config.toml
d_mlp = 512
activation = "swiglu"
norm_place = "pre"
rope_fraction = 1.0
bias = "none"
init_std_up = 0.0606
optimizer = "muon_variant"
weight_decay = 0.032
grad_clip = 2.0
warmup_steps = 200
batch_tokens = [8192, 16384, 24576]
doc_mask = true
train_tokens = 128000000
dataset = "wikipedia_en"
Each number is 500 + 50 x the weight over its row's rms, rounded and kept within 0 to 999. Layers, rows and columns count from 0. Numbers have three digits each. The size before them is the row's rms in percent of the matrix's.

# gate: layer 4 MLP gate, 512x128, rms 0.28, rows 355-474, columns 96-127
# up: layer 4 MLP up, 512x128, rms 0.266, rows 355-474, columns 96-127
# down: layer 4 MLP down (transposed), 512x128, rms 0.249, rows 355-474, columns 96-127
gate355 103:474515522520484590534605479470523547519593524555454484480448471474506530591500454438416480488403
up355 098:510461500507434480426492461506405530460444492525435462519498456488398533513522550459520528583467
down355 103:536590559513466531565473449531418515568478453449523534486455522520507538468471502483521524580449
gate356 103:489481533452472411581575434514533396572476418465559579434581501530514455426460554396635546522416
up356 101:552540472537483426544505524490414505483542558553617434540528431450470465433496482464469579466470
down356 099:555474526414436456516537515525508514561511479536493471468537549457520451484369472523596521451591
gate357 094:590609485492414493473442513487472479438520462498347632436579496380482483450508404569499475547502
up357 096:533549445559471536498481533418474466654472511544549580462462435518524518490442518455588536537573
down357 097:577533488486451521465450510519503511484465496480527544541509429457568427497439487540532530426458
gate358 093:471430484461441547526420446496400391513518513423417519525426573448514508498510478463510482420497
up358 103:502539430523546463522538481501537527444510490535606524459487511517478500503515623493371494610448
down358 097:603483525525464409607571476566416503488454560481459584499465515437469555546436412513417572550392
gate359 100:572476517516527549461597486576554515462549445562483500521451535492530567454534465547412432387464
up359 099:563449489506526377434523498473466482525420496520544439510411485482547549539529523508541468555562
down359 100:447491561601472420478542515473460478460542471545568509563468556507450524538505492524509471518485
gate360 096:485450547392468594493595487487452425541448442545581499452409484542408548476549499426544542476458
up360 105:532429520479472514549461413462445521393467594511497466509499468474537604591498468530535535587530
down360 107:513470517475521491557473533479477447550533434513524417405442458542556471557512433437527505452486
gate361 098:460565466466491511508519481523432512444512404549487547534513473410469443410485436531485474474427
up361 104:446534457510432423661483489491431499462489478485530489510361540513416517482452465558452497527511
down361 097:457491490552486440562489492592488469440393561507430487537506535546480449621516516478473485467471
gate362 099:515492474538437538580480418451502514439483482567555381492442477484471523543434597427564460532541
up362 097:430453538517536553430513514600550449531444499458489512424530476512531486437569431537388583507430
down362 082:483545465514557523489414459425458495463550516571574545446404556465505482516512393605459481478528
gate363 097:454523434479516562474507552504489571548509424515484487578556516568414467523558484635530552534592
up363 100:525477515546529521524478495537543552474617388474537491481501368381499485510509519533518444503549
down363 104:504520497486494567542457511512438495467584508511545525554537487575452436474538557552493533458581
gate364 102:407480481547543539602523539459482483481395471437466448453491538523445528505548547605554459481453
up364 096:565475481387528493428476514500486506448492517466443522460525494525514455550516539467539574536523
down364 101:528536457591465497497446405502435461433439571578451570464396511453549552471570480460537482510552
gate365 094:491560501467434475518479516491493557445518496574507560573468500483487499538472422534495494536571
up365 089:499510452565558546513579482421496494509467474410518481481480542562521461509485547455528512458476
down365 090:545500492448516596537457453442405525437593552527495506512440550453485473509579404408535435408523
gate366 107:503543445557475536398415469530544479545493524468471418477510478507535524601460394581607588532556
up366 107:506484550518576498573525459486482417413574433527496466491520441486463509522483488551441556533506
down366 111:552547530496469493451430540530455437540489597501498452551469573541488578506481617561437580438486
gate367 100:514543604478449593543567485488505479463499503512486544467495524538491528469456497428494514596506
up367 102:554472520444489452477466517429465552513436475529573509407639453475588529430494515509551442554549
down367 100:474553478486488494558540422484465440516520485502459517460482485508450548528467473500587532480503
gate368 105:517506462588485561482508517528492375485457538496370517556455487488532533574467463425476465488514
up368 106:522430518510497413498464531502530417541465372439537563547513506512526446388495452528520490464472
down368 105:456431502419532511503509500510590502493591490568539530604431445496478509530443438497453598544557
gate369 107:532482517497405517475517481450487484500476478496525490529473511416572468499526305456498431488457
up369 108:584356493466560419467452464627510441479489445481445429406498577579371532435485599470564509516432
down369 099:430497491426491513479520525580544447513478501474515570471502485435457432482439646450463477555441
gate370 092:535441523524552585475473479484515515519482551542547530527523614541467473558451431541507428586422
up370 102:540465403535534516479413510467557438520405517411551615506527513436480508473489564499602487454466
down370 102:517570474451484464483448487580512538485480441529481554591566604549486478490575557513581524504487
gate371 088:459515601498535458519525409501466526561558418488584444547523513389519538532549428536412517480526
up371 097:507490404473428530448430519499475544502496552534417521527547522592454481533441504472655508574506
down371 098:490472470531524500500505492484532468502513599516461662473527486635523554478509490499511494466512
gate372 098:560422490535584504524481456509561549511426401466553575432539548501489468555515426472572456530503
up372 103:490482471496539492529493528480432500462459530550533400465509447513371513528575615545551494459548
down372 102:533481458449454505514455427511486537451460536390493450508458413519537454502490508557534447498485
gate373 091:589429500524561580525519457500542491477412426527426530491553468450573587489467469550453400528596
up373 093:545461534464540546489497478435521515461433460568421527513507497512445470469526512571439509427524
down373 096:511533559411518497389539516516505530459484530489476475495408529488468579433486446542576501493491
gate374 094:492495504503444422480513416505462455493531560468517631458508604539475512532509476498495493573437
up374 101:591451470525395413470501375510493535548502579530469503560505507484542504377446345412527559494452
down374 101:493464477538495503377479454511531592512584523501409452538502514382580498560428508434468471502458
gate375 098:491522489535545510559450377400503492603478447504484579552539445381513514548528516447569497501565
up375 100:521451503447500422470403549536534385571481603481475480482565517501622540590525539456463481426488
down375 100:473562452438486464382460543507486464492558532462477505498574462407500559517455579500559570523478
gate376 101:522484569515509474512477472478542452540492503544537571477551425532461485532468510539536541505493
up376 094:565494568592533483472607515535420507460468453473535524473454507499507526522444529476485416445584
down376 099:528515523499473480493570372533486449436544498515542585469449450485480601503504555467470477546439
gate377 103:572557436443511486511464543515528444484579499557467544453401516456420423491453490559466526430494
up377 107:531505455596418511560517449493510505586492509481544428462444540560442475501505515589585573445522
down377 106:468502482522484518469532501508455538547544537508572477477564500522424442552457518506560628472473
gate378 102:532411519498510533551491569502445458542429427602515576555539514534532379468489528415526440545478
up378 102:514520458499470473522447436559513478506553569488498525550593527532526444597464490482519504537553
down378 107:502477449531485486424559583547439420477567446505532450467552532544452515478481468519449534477502
gate379 094:489437538472503459411433436484441503449537403395506535501456593553522530433516462559507533470469
up379 095:430510489511528556503512430489425467496547601519463532572424504537489393524460406428439574511648
down379 101:457484508469485485522497540541526571533567488528519527555471577414528514493439460578483469435512
gate380 095:487605546458578523580507484501462594418523535567578504485573493423525486538459548478477499507549
up380 100:459468395502547444493530465474469537579470527457544451493382541552464525418526458457480411468515
down380 095:520604355527551485422465508524514594575530503423539534489525425609494514352528598456580477485471
gate381 113:445516421599409552543575458496469474537560487474491482465474447579502487515487526510427498493538
up381 107:560612427454488408562517499613551584443438473584482453488476618495401427484445444447497467481438
down381 107:476505489507492528537552486481463500475456553544543426498460470531559430493514506502464498407530
gate382 101:526486514489437451550551433411476460541472550536560547466521369455470476537516429526501539440552
up382 101:433509501396535465560467524557503508461531514524526461439453514486498586425484586522465514562424
down382 102:481463501466571449509488390454494487512396538526530500522508493510542515462481605449423425486508
gate383 097:556474512523511580552516515514454644490519524574561495524537508493434583566499503446465469510460
up383 097:514461504504469517467480456446487515519539455584460504517536438489434424429488397492393578455504
down383 096:473497535477463497506550548528470517454494506594483423517559521618542436507511442515544547474522
gate384 098:462491489505620516448545555458475469506452510447386526517553493603517552446580466469549487442611
up384 095:576540530537509469525590462541562481509382512441504607460468504511468502387505439446451549488486
down384 097:464518493550452516537462540545552579488571564605496464452429555433538479500419558552484614522425
gate385 101:513531549496581466493386562481461461434381541479375513509477532472496449451429598483473360586563
up385 095:453502471548528480568511500468548428533461450511407533462444475502488458417511492504566480516489
down385 101:461511524467595532466445542563513552431482511439629564478561421624483498457504532458515549437558
gate386 106:467512602465570484424533479584525525490551507481483411603512443556454467434536381550511364499518
up386 100:397512644559560588508550503568528413474508500407460566541581471462422488445538424502453470502538
down386 101:466546563569566524572552532480493529485566477524550539524476428545499478457437466505519526448609
gate387 096:421513534568564506457509546496429553495490468535490507667448527514625524465519541451447504425415
up387 093:539365421441489500547470404483491472506496485480514508485475511441429492487426494481490522433372
down387 099:587575470467448467415538508569439455371463437545469473480508563492484486531450396558419486449553
gate388 094:552651467568560531535546500534492492563457461545432550507530496459550490470410479472556392480415
up388 100:502458531425497473482488502578543526443466493501467442459463645558448473495500429415451602586458
down388 097:398512479531542487517553523522533474512504431513496471529548554500602520481521499419568438518522
gate389 108:441474547498522497478553516529508502487455490567469506482487605470514419521521435473431477508532
up389 106:491507460637514500514445477517480532488633634490541452506525421439462565510499485461468502560439
down389 104:542615488457488512524516492493435469498459454490626465466442561504596519519416439566588445571523
gate390 112:563507518413559503432423526505507489501498451510587506520556497494540538466444449459534467364500
up390 101:485544477361618480577527471449536452553474545522516484518540579564582480541455570526431493486455
down390 112:531554506559491529532475473486489591500341560509493526485469487504447477538530493543448525452518
gate391 105:527461488505521470493546491455516482568496535523492591490441468458455514548506483473496526543562
up391 108:642507499546478564450519507546496583483486472510487582499561530487479530411509512470489453478522
down391 109:423511465471412398535527513409575471479500551528500513451636475463519517576392505502500516469466
gate392 101:508464558509494468561501456477486444564455510482453500541549497542508505487457513513549600385540
up392 105:483477558501477491577586597511422404487477529548470477540496511519531542521441447362468511412475
down392 099:473559525518437447454467469562431440511595494503442494382567486505503441514476557424463640503507
gate393 090:496567568526436538517431499476490460516455523516442467514465475482472459501587493404528459472565
up393 096:559589552543487463430471470479560470533538501526448493455530544563385394427451564468503410539604
down393 098:501496466549466520458526447467489601509485496591479510489484475413425498465450465551470462519439
gate394 092:527464506488446498488539482650550527456487432504509489539524510452506531507498421454450525451556
up394 094:544432544481491476522521454506390604493515569410506417471457500523496537495505444440450454438463
down394 096:497513589445562559470492495561517593543411491494519508510518566442463542408521455485535554514520
gate395 099:476538522459526502427481469517456506501622408460478568484558504442532545444623529539491489429503
up395 098:520494492425469461403512520546447420524581547433494593536525496563619473487413405497517513503584
down395 100:482467465436511475466493489493451424547389545485572480357469461489520487409518438522529449445593
gate396 092:403459448541506505573592505450573603485424365407452494440527600538480527515557530490438546495483
up396 097:508596459480525533526486492510538434496468513509530448597467447444486393477465477493544509446560
down396 098:532479484598463417483550587510523498442405449462405473456438506460522493547552401454533476544382
gate397 107:525516485516427467612530483519580627552457496506606442418554455453429478548479556578597479507468
up397 103:430487558504556598467451507527562464415481563528482518579496507497565465560484499524463567502493
down397 105:513554614493508525465464520505525456533500589589455498479530405575526474558419470528540459468523
gate398 094:502421538559444433537434451560441479491422496613545492483500419536574426501514525468456581539511
up398 091:564453491599546439439485526505545522544514399582508457496488539469591451453516470494418470535552
down398 098:491514587528584451453491509476518486445534495577481557530519471456514533435426559439491535452558
gate399 098:459511456502504472514542490554563481462552503441488445519517391483482465621513493424568559406453
up399 103:475545434581508477500423492496444480497473525483376452427500497375606533597482489566512521527490
down399 102:572511481563574538519505466449576587438474510454553519475581487537491442428548451523439520443470
gate400 098:556492420514499493459604476431506517479457443606397531487520460471511490541488445539395481547469
up400 103:516524525467551559507491542434544486461605494633517534494542459500465559493413525447447543489530
down400 101:484471501527470496489506573571492501422570520536489588519459471446513591564535506554473422529554
gate401 104:504527578568542529482497512397418575542539465468490437491405482478476493572461399495550577495504
up401 106:523425388465541452544533561454467438519464403547489522631498551506541467470512547404472523461464
down401 112:494478521497578522471553529562478489489522408522489539445466561555572473578524497438529543502522
gate402 103:465482530483533494500480521523524530454471561496501429466469545451604511575503505422462477403472
up402 105:410567429506516522445577453479497501457611523470507498517524536502589548503405506476530442546559
down402 101:542427554558494521605538515458438574517386460389506515548486452564582442443503442582532567503523
gate403 090:516484484510596502516464540577533517453583477526531470468553506532507384436482467571411551428498
up403 091:492426642581481523385466554580443498483494458409441459487491507559416459521555461520475502438560
down403 095:530555605538549455515465487556511507543516465380420538462472480487436598500469413500500587452587
gate404 106:475496490538532651414480567508496497540453540560604505505454452474523559504535450472477516511531
up404 106:559454542465559499454416528614447444498572545512495523517476438473458505537541427464431462615477
down404 112:510511495452575503503568569543526540521499426525459536411583520355579521543569507448494502473492
gate405 103:528475510483506503479522523473495422510572625464547584541487465518492499523548520544527523447562
up405 101:599526582457496538473492507539534586563599538512388457509597526483419515456440420524488460410526
down405 103:411535500487482436415443652491500564575460505476479447491492496509517423545400454484464441461559
gate406 096:503481606469409507512503438442489585476453510472458447546536628552456452504469521506505541465464
up406 095:493475562509528517482557510589471404514477484459533564543410464469543554492443469462442418489478
down406 101:474521516459470486444525486470480477461559476546514431521490566540394365543437585545445572461520
gate407 108:465513534494548546474413386526503495460500578487545467418524592489496430433473610543519471502473
up407 102:417468458513451480387499448524521460541455432475484478430439452565461567479588476553454553459521
down407 102:485474473484453606541517464468519477520433404464501451576588393469562474480527484511518518442476
gate408 101:506544465513516494524515541486421526556515454549426507496565478528475433386478482500481431593468
up408 105:485368475419518437444548530450415508482430466495514605497434437419603464510586453529492374533565
down408 097:566547426435489610475488492467466496614446533548464612530480503469461543554441457565439522493470
gate409 104:525597537475413499486509600559499457400545460529450508502496653519542458509509486463512486433530
up409 105:505497408518444491593489507580547521422578378474498487521487480486370475451474469603537603569455
down409 098:513524562557490539586495512532578402463481478485471426381518551556538523523542563514563578488498
gate410 105:491424501427510575579547539522510415587418587480434495446507501510495457452452463480530547490449
up410 102:585526534497517568576518471554526520506528420412520388508452435608527566504480416478473518487559
down410 098:544571524565517455511535542474513432454442492598436469459552404510576548521509473486492393520471
gate411 091:386500582596469552491494552488544513476467530452453508461431426445506410463573529547494460567493
up411 093:494474473455561421466496507465532551494469426451495425488505499571592450402490539418592425533517
down411 093:430436434515520536489518436483417510399494469510430587568599466591553507603512499426455506525552
gate412 099:540540486422471426497457498536435490483495420416571482472435526612498491485542553478543505371532
up412 096:528485492528479495536466438505542530471435513488528475457522477577543461468487476595489532499413
down412 100:506579517410481604537540585486490442451473478516490475506476490547502554491507451511501544551495
gate413 102:496520451517493520470598536505444556502545518498513477491455469433529557504580515475451429542532
up413 101:479505482523424441517494490378477469563520574500527478502489511522598465437559441504469557471599
down413 107:557507518569414576515518505440502420426525559539587459477475503468495530456463468512435431493429
gate414 090:488433570498503500477552432554481468499405502482492485495447489486491467424466407553490476515561
up414 096:466509510453529437478592429522568477494531489407471544530478469492564501470585433545504488576558
down414 102:425476560502433487503471422414531479537513484490498371513465517456512473595445552492524504505520
gate415 103:579495530509460515554540449460519581502441555578566406512471513506529422520469577517567470567489
up415 108:455559472401421499482488496550513533558510527461570445465447504469502489565403448500467463465435
down415 103:512440505606540546475498512467493515503504537521476417576462449484511502560436498514455527516506
gate416 101:511453497498591490504533468582558475452506486460498535497474474484562514480469513552517486573612
up416 103:550557509590447487466501585378491471542365493482444456470522507552558472434488475453540528553481
down416 097:607614439505516485477462539452509456505454441555521410531641526526450464546502562492472584430357
gate417 104:513414522437480483524517531518415527507477497556494448569533499488459552402431553480492463437500
up417 105:476504467497526494483458508578453547512548402563482494454491501414494509474442529571355501512529
down417 104:424584428463448541493566481495554492449583524509423500480635507470570434525480415555590556541471
gate418 099:577440423470468534494442640397412484504470485437468561486544592541475443480490455481529546573527
up418 108:459529560471562505525480447483444465515442601525433487460490523487510533558593640595502444532549
down418 099:516433544437484521522509490529529461498482474501527526438493454512465528497515469377537494461502
gate419 098:481420566517439513520400526469497503467560557502454457396432520447513493458560418498494559486516
up419 101:557501502461496605486579421529516449587477487467492454523482495506542544517469437496475478470483
down419 105:496464500469462513486453545637445435545461520509454512534495481493531374502474524466519589473466
gate420 109:465493492486462453497514531517501532485493499513538600516541419465474515483393450523549470446460
up420 110:491527515434519486426499534548571469439439476590490532484509535445516527480491485497500481533528
down420 103:532487539499486537484462572517533461511579465393495429452522526573523501592509462516546496493420
gate421 099:397439502388487550475468548491511460554479505526497559452495556458534595458523487605521499480458
up421 098:556488616502491523529481599430503531443555511459490453467496604556524531542436482479506509559539
down421 095:476492483477515444522477451598496533476417431452549526491527507458465449451445490575470449469592
gate422 089:527504495494516394546424517467417497506507463455498639558421504553472510510529492439407528578400
up422 092:451504510492429605559550499493538474458489513554527466507469549516477428494433545504513440454551
down422 088:612488462440549439444394487457420388576605468523476538508456608476501474485501464479530516455574
gate423 103:571560534504449469471537434496551532518476452458514484478516500405469496630519473568547607551503
up423 099:490393469534475461535421514442497589569555416421416555410506511533490487489462464536514516532497
down423 103:375485380447558526468368513447500518513631472497460554504512490535531495463538494470486520554522
gate424 101:499534558551428535383468472529386495579514517485537503450547487530459456464581601465420413537510
up424 105:586477518427501510573469490428530458517513489468511525531586537414439424485468485553551497566575
down424 108:543533561440547457563489433482605530482579381511500534492484559453388502484529498475539488503546
gate425 095:553463518481554471492509508554550573419468436501479557459440563525432417442535494409510483351501
up425 096:522513487451615486483570527512551538505459460490435522432457449477469488482470497493524514521495
down425 095:464529463481478467464514450393431493515457573451499469497587547447542486483519476486493467594444
gate426 100:555395480548490505522581492525514511458404444489593454441571507499555527477513560486517463428449
up426 098:509582450495435550580506516448506472355533559478464507499507548552500560493530545528503564594504
down426 099:458549551506604487429479484491450503545531513544493573474503445525358476553440449484441468460458
gate427 086:404598506526547544588541545519512566413559521501563537504616509538498453528418506482580445535465
up427 087:460477561501487475468429536417523524555509445525539555646457511502507516529536470466569612533479
down427 092:471515510463443462499542530505528552495441518548472509483479444495428622477512516401529596506574
gate428 099:460467516486570434473546485441509459562511510485462488546426515517542494598537446488461486478542
up428 106:467488523504488570455595562517455568457441508526599572442514521550553453509541515409522486494476
down428 106:510460508547475520532469560519487549507508513367476473522554454513410489521499472556512484470433
gate429 106:385461465562499587449472587495473462411559491551454497585560499460577424536457482499525475493467
up429 107:480517509482548434501516466524540590464545450496502529479573528529587437565509570515538591542435
down429 102:508485505552504377502513532537493530508504530512515560427529483495575544574542582533609574492528
gate430 096:449522539475520523622505541516507483471488491473479471460457407512402491404554532472472494503452
up430 097:506495544554516535501450525458503558540521458405596467516482414541494508499500389498535420555553
down430 098:464532431504602478530544451586514560546440573520503585510461559529608375443528497546494512494466
gate431 096:489521459511492406419557512428417444436510427432452461512545472563538502497550483579447432578438
up431 105:440467474518546473502406531488612518451627529454535482487557436390566460464562570552513435455467
down431 101:550533453476515500528500421412539449441618555466438558459565562513520506484561426482375513505550
gate432 098:589554555423464526486526463511456504556545540529532454461576548301526477472432514474467520481521
up432 097:528500512434474500431454515578453443495500507544481493499514564502429326418508454520518519417529
down432 102:567433567390489564512568476472477498519460460433476516503487505535556475438472467483513468620553
gate433 105:512554587529619457540499474464494554466547477520530540555523515485534531524541566541534467449525
up433 106:479560544585431497477366537482598409528498542504531555518536523588502525505531587515422479553436
down433 104:454490555464501541475409460431539517482529510496533520549537481432498550528441477520510604499455
gate434 101:495422474510428463504562495493389508480461453588505550487416545532561455504510487486556487475392
up434 103:601500473419517466432541616487517538409472510540493496516500497462474510495439479468580458494467
down434 101:493452542459437551568473494458510440466584526407461493426475424442613524495538472493517496566493
gate435 098:462508491512458461504543480525474473606586469483574432508501531523528509462472581514516496570466
up435 092:510474555512492641499529525413490541468459449469502552450379498572461497453507470499493472551533
down435 102:445625524523509592466428430480463453453531537470514533465490569510453499511460535553511606480528
gate436 097:501484502567647498543548518545557473480480557436579508483543531466531501542541567482392468509510
up436 097:507485514465568434530441512450416463492464551550613533532550541551464524501517501518518560532488
down436 098:515443478483642498527534473444450530482430519510505493546533459447423422456594518517585538577416
gate437 096:557456496510559519387474522497545486545460624551546475430505470512497482578406603488541464440507
up437 099:526526591419500449523447527519478427559506477438460569611442504475431515428569499526496460535495
down437 095:367517452505554442468397551427613491535471444527441531516515461480450511487489459518510507489449
gate438 104:481565471502481469528571524561439532512479499540470488412506564528424466569466483495530470514556
up438 093:500419467526491525518503432491614484444477451558531454502570550431488505581526536555566524566397
down438 103:497508507500478528511406466484498491496436461448523455558487468547515507484478424625488464471491
gate439 096:469453527633536480565505523537445400501500532476504497496429524449495435489581429584499475513462
up439 097:494599558456536474535491413527530531441547563570417537580521570517487513479532534471431527399466
down439 095:496521549487510454532514461506469493614512573485420466518548485505483509504491461540561528594588
gate440 104:555460469445529443518563489534487449565516437519565548480570507409521561510447441370395578459495
up440 104:576480569492523423461469588488436560455539545539537637572374416475528477536502516462534604537400
down440 109:437495461488488423496494551596497543521583450470549511475509512458500507498548541398463465413504
gate441 101:492492532555597440561517498543473515533526563407474474560560508501485581495533543470540535420466
up441 100:458449524494595414578468520475515524541390558534474488437469462447425577514576487600533537446478
down441 099:488556585484416514446483497586506480482545477409454498506451521453470540473472567452551504576466
gate442 096:468477470511535450477550385474496552512460468530505422485516505404445552529493559429442466531604
up442 101:462482445517537513452573431475416475437531433537506437453461507427522545496589459446389495537496
down442 106:516557476441459566489454435570522583537441512551530481528461478456327462559538507544449463487510
gate443 099:497556442464504547549518522500525395498566516443467528549515504453602539459411529504536530493421
up443 098:513521494481485525515563545413503490462441500406447510542433429529446447512575402587536544536455
down443 094:504540451494541508455526507403539540550576488590528474477507492430474584544437574563542506483406
gate444 106:433549561467506546546575463534531524519544586505537491415453495504512541529439440632502458486613
up444 096:524456426502410531510488500502453459551536467461458563600561611446434526526648548497498471467510
down444 105:567458517451495577551489565488568540460550577562576537434518463540460489514419388467470507534484
gate445 106:474539480573473460521520435556376509403570356491522345554529538485580513482568535496452440522457
up445 101:556552550467433499441500511574487509506459541439463489444527542502465505423520459425514494443507
down445 104:433442460483537447494511577464469484552512498579499569509603561497472432500468439472498517417550
gate446 095:516450416538549531444448574549448546508565491526459492433432484587508499472503557478493490536547
up446 105:521494414527532468460430530576502436434400574480442560547471451490489543420465482481447505503469
down446 097:535547396416484479453594386527466503458505415548464513532442530465473501460387542561477485597585
gate447 099:525541386432536475572505529537459425550423541562490530467505497438473565490513466544489473454502
up447 104:548547500479425513484571513454448575523505505430536468425481479409497502476474537440524544546562
down447 102:448472469545527608440384508546421456517535457448464549450534480515482423551526478520540425413460
gate448 094:404493537469452453565487444473583495472478496485567537491549458500459471527516445475540607555447
up448 094:385563546477553374553446536477492555557520498517480581443502542522513462517494505454487454479458
down448 097:497564564550455433526518480517486471530520364465550471410565525546512468540513533516522594492393
gate449 102:496518432561494439542553524427573464509504471435567512341454537397468552465574377531527548546515
up449 104:450634506479440492496516570496535514492495462453561499552548530470474401526436497497510456538532
down449 097:457580394433534577491501493518500493466471535545488586545526459532490509519523509441521524400488
gate450 091:549519512413528486560606467476489502548457466633516496563551466562467497515494556460518491489372
up450 094:508498570504536485467439460597555463476516599473459509474531537535396503556427482562520481501479
down450 093:425482538444571532524424484560554573486498582522459506551479550523461511571610549485488486526481
gate451 104:512353531535423507556528555435525494495507543507562554466470417502537464537480506417586451440532
up451 106:443468528502519513542547492519488478436515529438461436522487557454539515432525483549538539526567
down451 110:502621521476546479490548427528527416506498516444577487470428509526497465492481575532472487623559
gate452 101:477497556492523497594477557473551486501662578478580518440543447512564595594538452533415495508519
up452 106:478564457484548574482401551443473501450435527509383507549450508513552484512504455409539444486532
down452 106:501522505435513565398533443476504538486470492531450602568470526585462511532568364497495464461475
gate453 100:516578518473437502515544471577366521507611615518462480505488457420506469455529462509395459562593
up453 096:500393438547552446453562499634546518540472452457538397559466519531499558540584577495492536595454
down453 099:505529439483481530356443511552460512616554390472377429498546530454518527484459539412535478451526
gate454 102:508556372538541611583511509577465475485448510550513557532418490535499539555385499418434517453471
up454 105:502525556471445478383518490532641540470580617539563480461424440468426473510468545474437503507614
down454 102:512471572486504512579475514645506543485523506481606510591458499507506382469440519485467505441518
gate455 104:512487428516475455479524472410494578536607489393487514562525524408482523464437483478596493386514
up455 101:557409579549492454431452417537511548596461541555565533392469453472482540515446439463480515445555
down455 100:470535408464421429440462511441438510493401550427477495463465509528512416459417616543487421495514
gate456 097:423559527597444534578559436615454484540495475489516540477552526548456498542520510523496506487384
up456 098:498531491486499439511450585493476485537545530521501470565413486439419467486549564538444483478419
down456 101:448514458467479485564519507537556513544540538547475423481466526471508560553551526544513547471492
gate457 102:466528532597539479495470518465476582587475448513466459448508466393454527627458490510582491458572
up457 106:587454461519476468457563488563418550548546507580518568429510543511512544552486484586536551508540
down457 100:541427528510565472464470563460432521491466519569432456522582519521408495447488443439503565480514
gate458 106:466483496480483482447571455531533510537516528447554526463531519520404462487517573440487461527459
up458 093:492473507486459523494407597499501484492540491473484488451406392508475393386525515569550628463577
down458 099:492545585498514463467539477615543487513596557368533493470510456585525452486525581471500524468510
gate459 105:529418465431441517485437501471553511433527499412505572461537436555472518574488495476482531530478
up459 096:511505520454498441522457515517450514637445419565536481571475555476439376565391518507434468510503
down459 096:530547509483501528449494479461519424515466442534484488483561465463563486463485557583426554567455
gate460 098:581484467461497487483498433476571551501463525485532465489520412535517485473425475461487583506561
up460 098:527455435466406384527466415470468526517487533460483471493415465516499529512403585530473542433468
down460 096:518509506518510479560398519491481510596527528573432510432471455503507515405480474431531456461561
gate461 113:519531441485488549507547460545473529452585488540517436351522462389509452528531408495392468533577
up461 101:537508497496498446508497468506538298519499529468468550536526464509602537592480487485484469518462
down461 106:480476505464578481505498389599502402483547566440443503481427584457545442577524485487529491490499
gate462 104:486534457482519455518442454576519476472479444442518441487573628456513452581426560382501535564451
up462 102:515534548422506557435468524532489488441545463435506574517554593515461396473440524509499521452436
down462 101:521487550491448514568535421514486481500448510571479537484486512554494565446541562526555524492516
gate463 098:487531546421516555570529519531467633507461496514509558393556503468465514439569488568464571481506
up463 100:457488492495529472486488517483540412490450432486541468447483489548485475602532473476522488502431
down463 103:590503517500448455428529464563480525592422555534479467520434496472474469563508438495441515549574
gate464 100:463552472437394499554512503540493511497490568514597516528477539526440484481504462492461561452535
up464 102:616551626536461519480607509513481566549626482518510522533449555529488492408540549588504503481490
down464 098:593499558529469496512405563510483521489572553543535476470556496587527535472490430513496507522492
gate465 104:449582472469477481499560533449506463547461483559497523528471460518435465488456466527468528442461
up465 105:458456562467454431515561486501508512474572594525528491469409558478468574469510475529523614546605
down465 104:545509541500532531527498465417530536502559491483491423466485425523527515511530455619529517560467
gate466 103:554503413429528379529407596456414446506435439530482484468479453498484490519383545542474511465500
up466 109:560459476514465538501487542486543567597534532520526443490474485470407473390510449486466483509514
down466 106:490531559515533460422463549507451508419537565508534495508480506520509573493501444406587560532422
gate467 092:549563469405481547561497530521539505462538582488425496492484535504530514515523547518438489491520
up467 097:426463504457500525549482510415469530446584504542530529431647508498579570399508430530435515534554
down467 097:491560394491505465455539474490425511498604419512492547520518520457468554563503454516520546466510
gate468 098:426409507505498467442381553457511506482509438462556478523473466556518482473525401450553577430516
up468 100:484426580506503569482469492412485512380406452475565451583494489559502417490414431502476514441475
down468 102:509432475519523519476584511457571538462395413457416406477592432501497584447526396484464516544479
gate469 106:453490526439484576485478558492526462470525521492478444559501387413474554495435554487502416507453
up469 105:530509426560460466410374517509609490452585577525448520548487557495429483491527522545439598515500
down469 107:422556435457428411433415552537586453491488471516532522414415619549475473521465454507514523532486
gate470 107:500612481499450498528380536531494468515506480415481498477559522538563381474384439485481467487556
up470 105:517557402573448462484463488544436578451542524575572527511435580486526501496510550484464551504623
down470 113:550368554580461489493520477495431547582484558488524477459449529423552390585430439512472445512467
gate471 108:505481484462439517427490442414540501495507486495587568481547470478561454502473443421521541550565
up471 104:537445564467513531496452471532436448525556582487392509528440471575425504514501621528360600533497
down471 101:538581474501487437498498497417499475526522559562455544491582572585460557540401513511441460462588
gate472 108:465574437487517505592535510511550592504472495452477467418460457441427582486409541523531498546461
up472 106:461467549442503568503427472445547536537510561609531563505493470511593431482575436603517539498497
down472 108:471526505500514448497527473496534533498588469482530526521492512436530470561557566504537499575431
gate473 090:466513459407563438512540446580473471510521535502548534501495585554565482435474507513416499498474
up473 092:472487458440501563585463470484460492492476488445495524412539478487496445391532477411443517584461
down473 093:430470528487474510500495559436560465477463464490591455396490390363504460490590449503555554554581
gate474 100:515622418504535493525484468478519498518476458636571537536471454520453505502512493513538500534476
up474 106:505454487545478502550378528454527412422432579544473531558526496442551466499527401565563567528523
down474 109:436544412472563522481480456553528535480421522534497500513442564558568528437504501519534539484504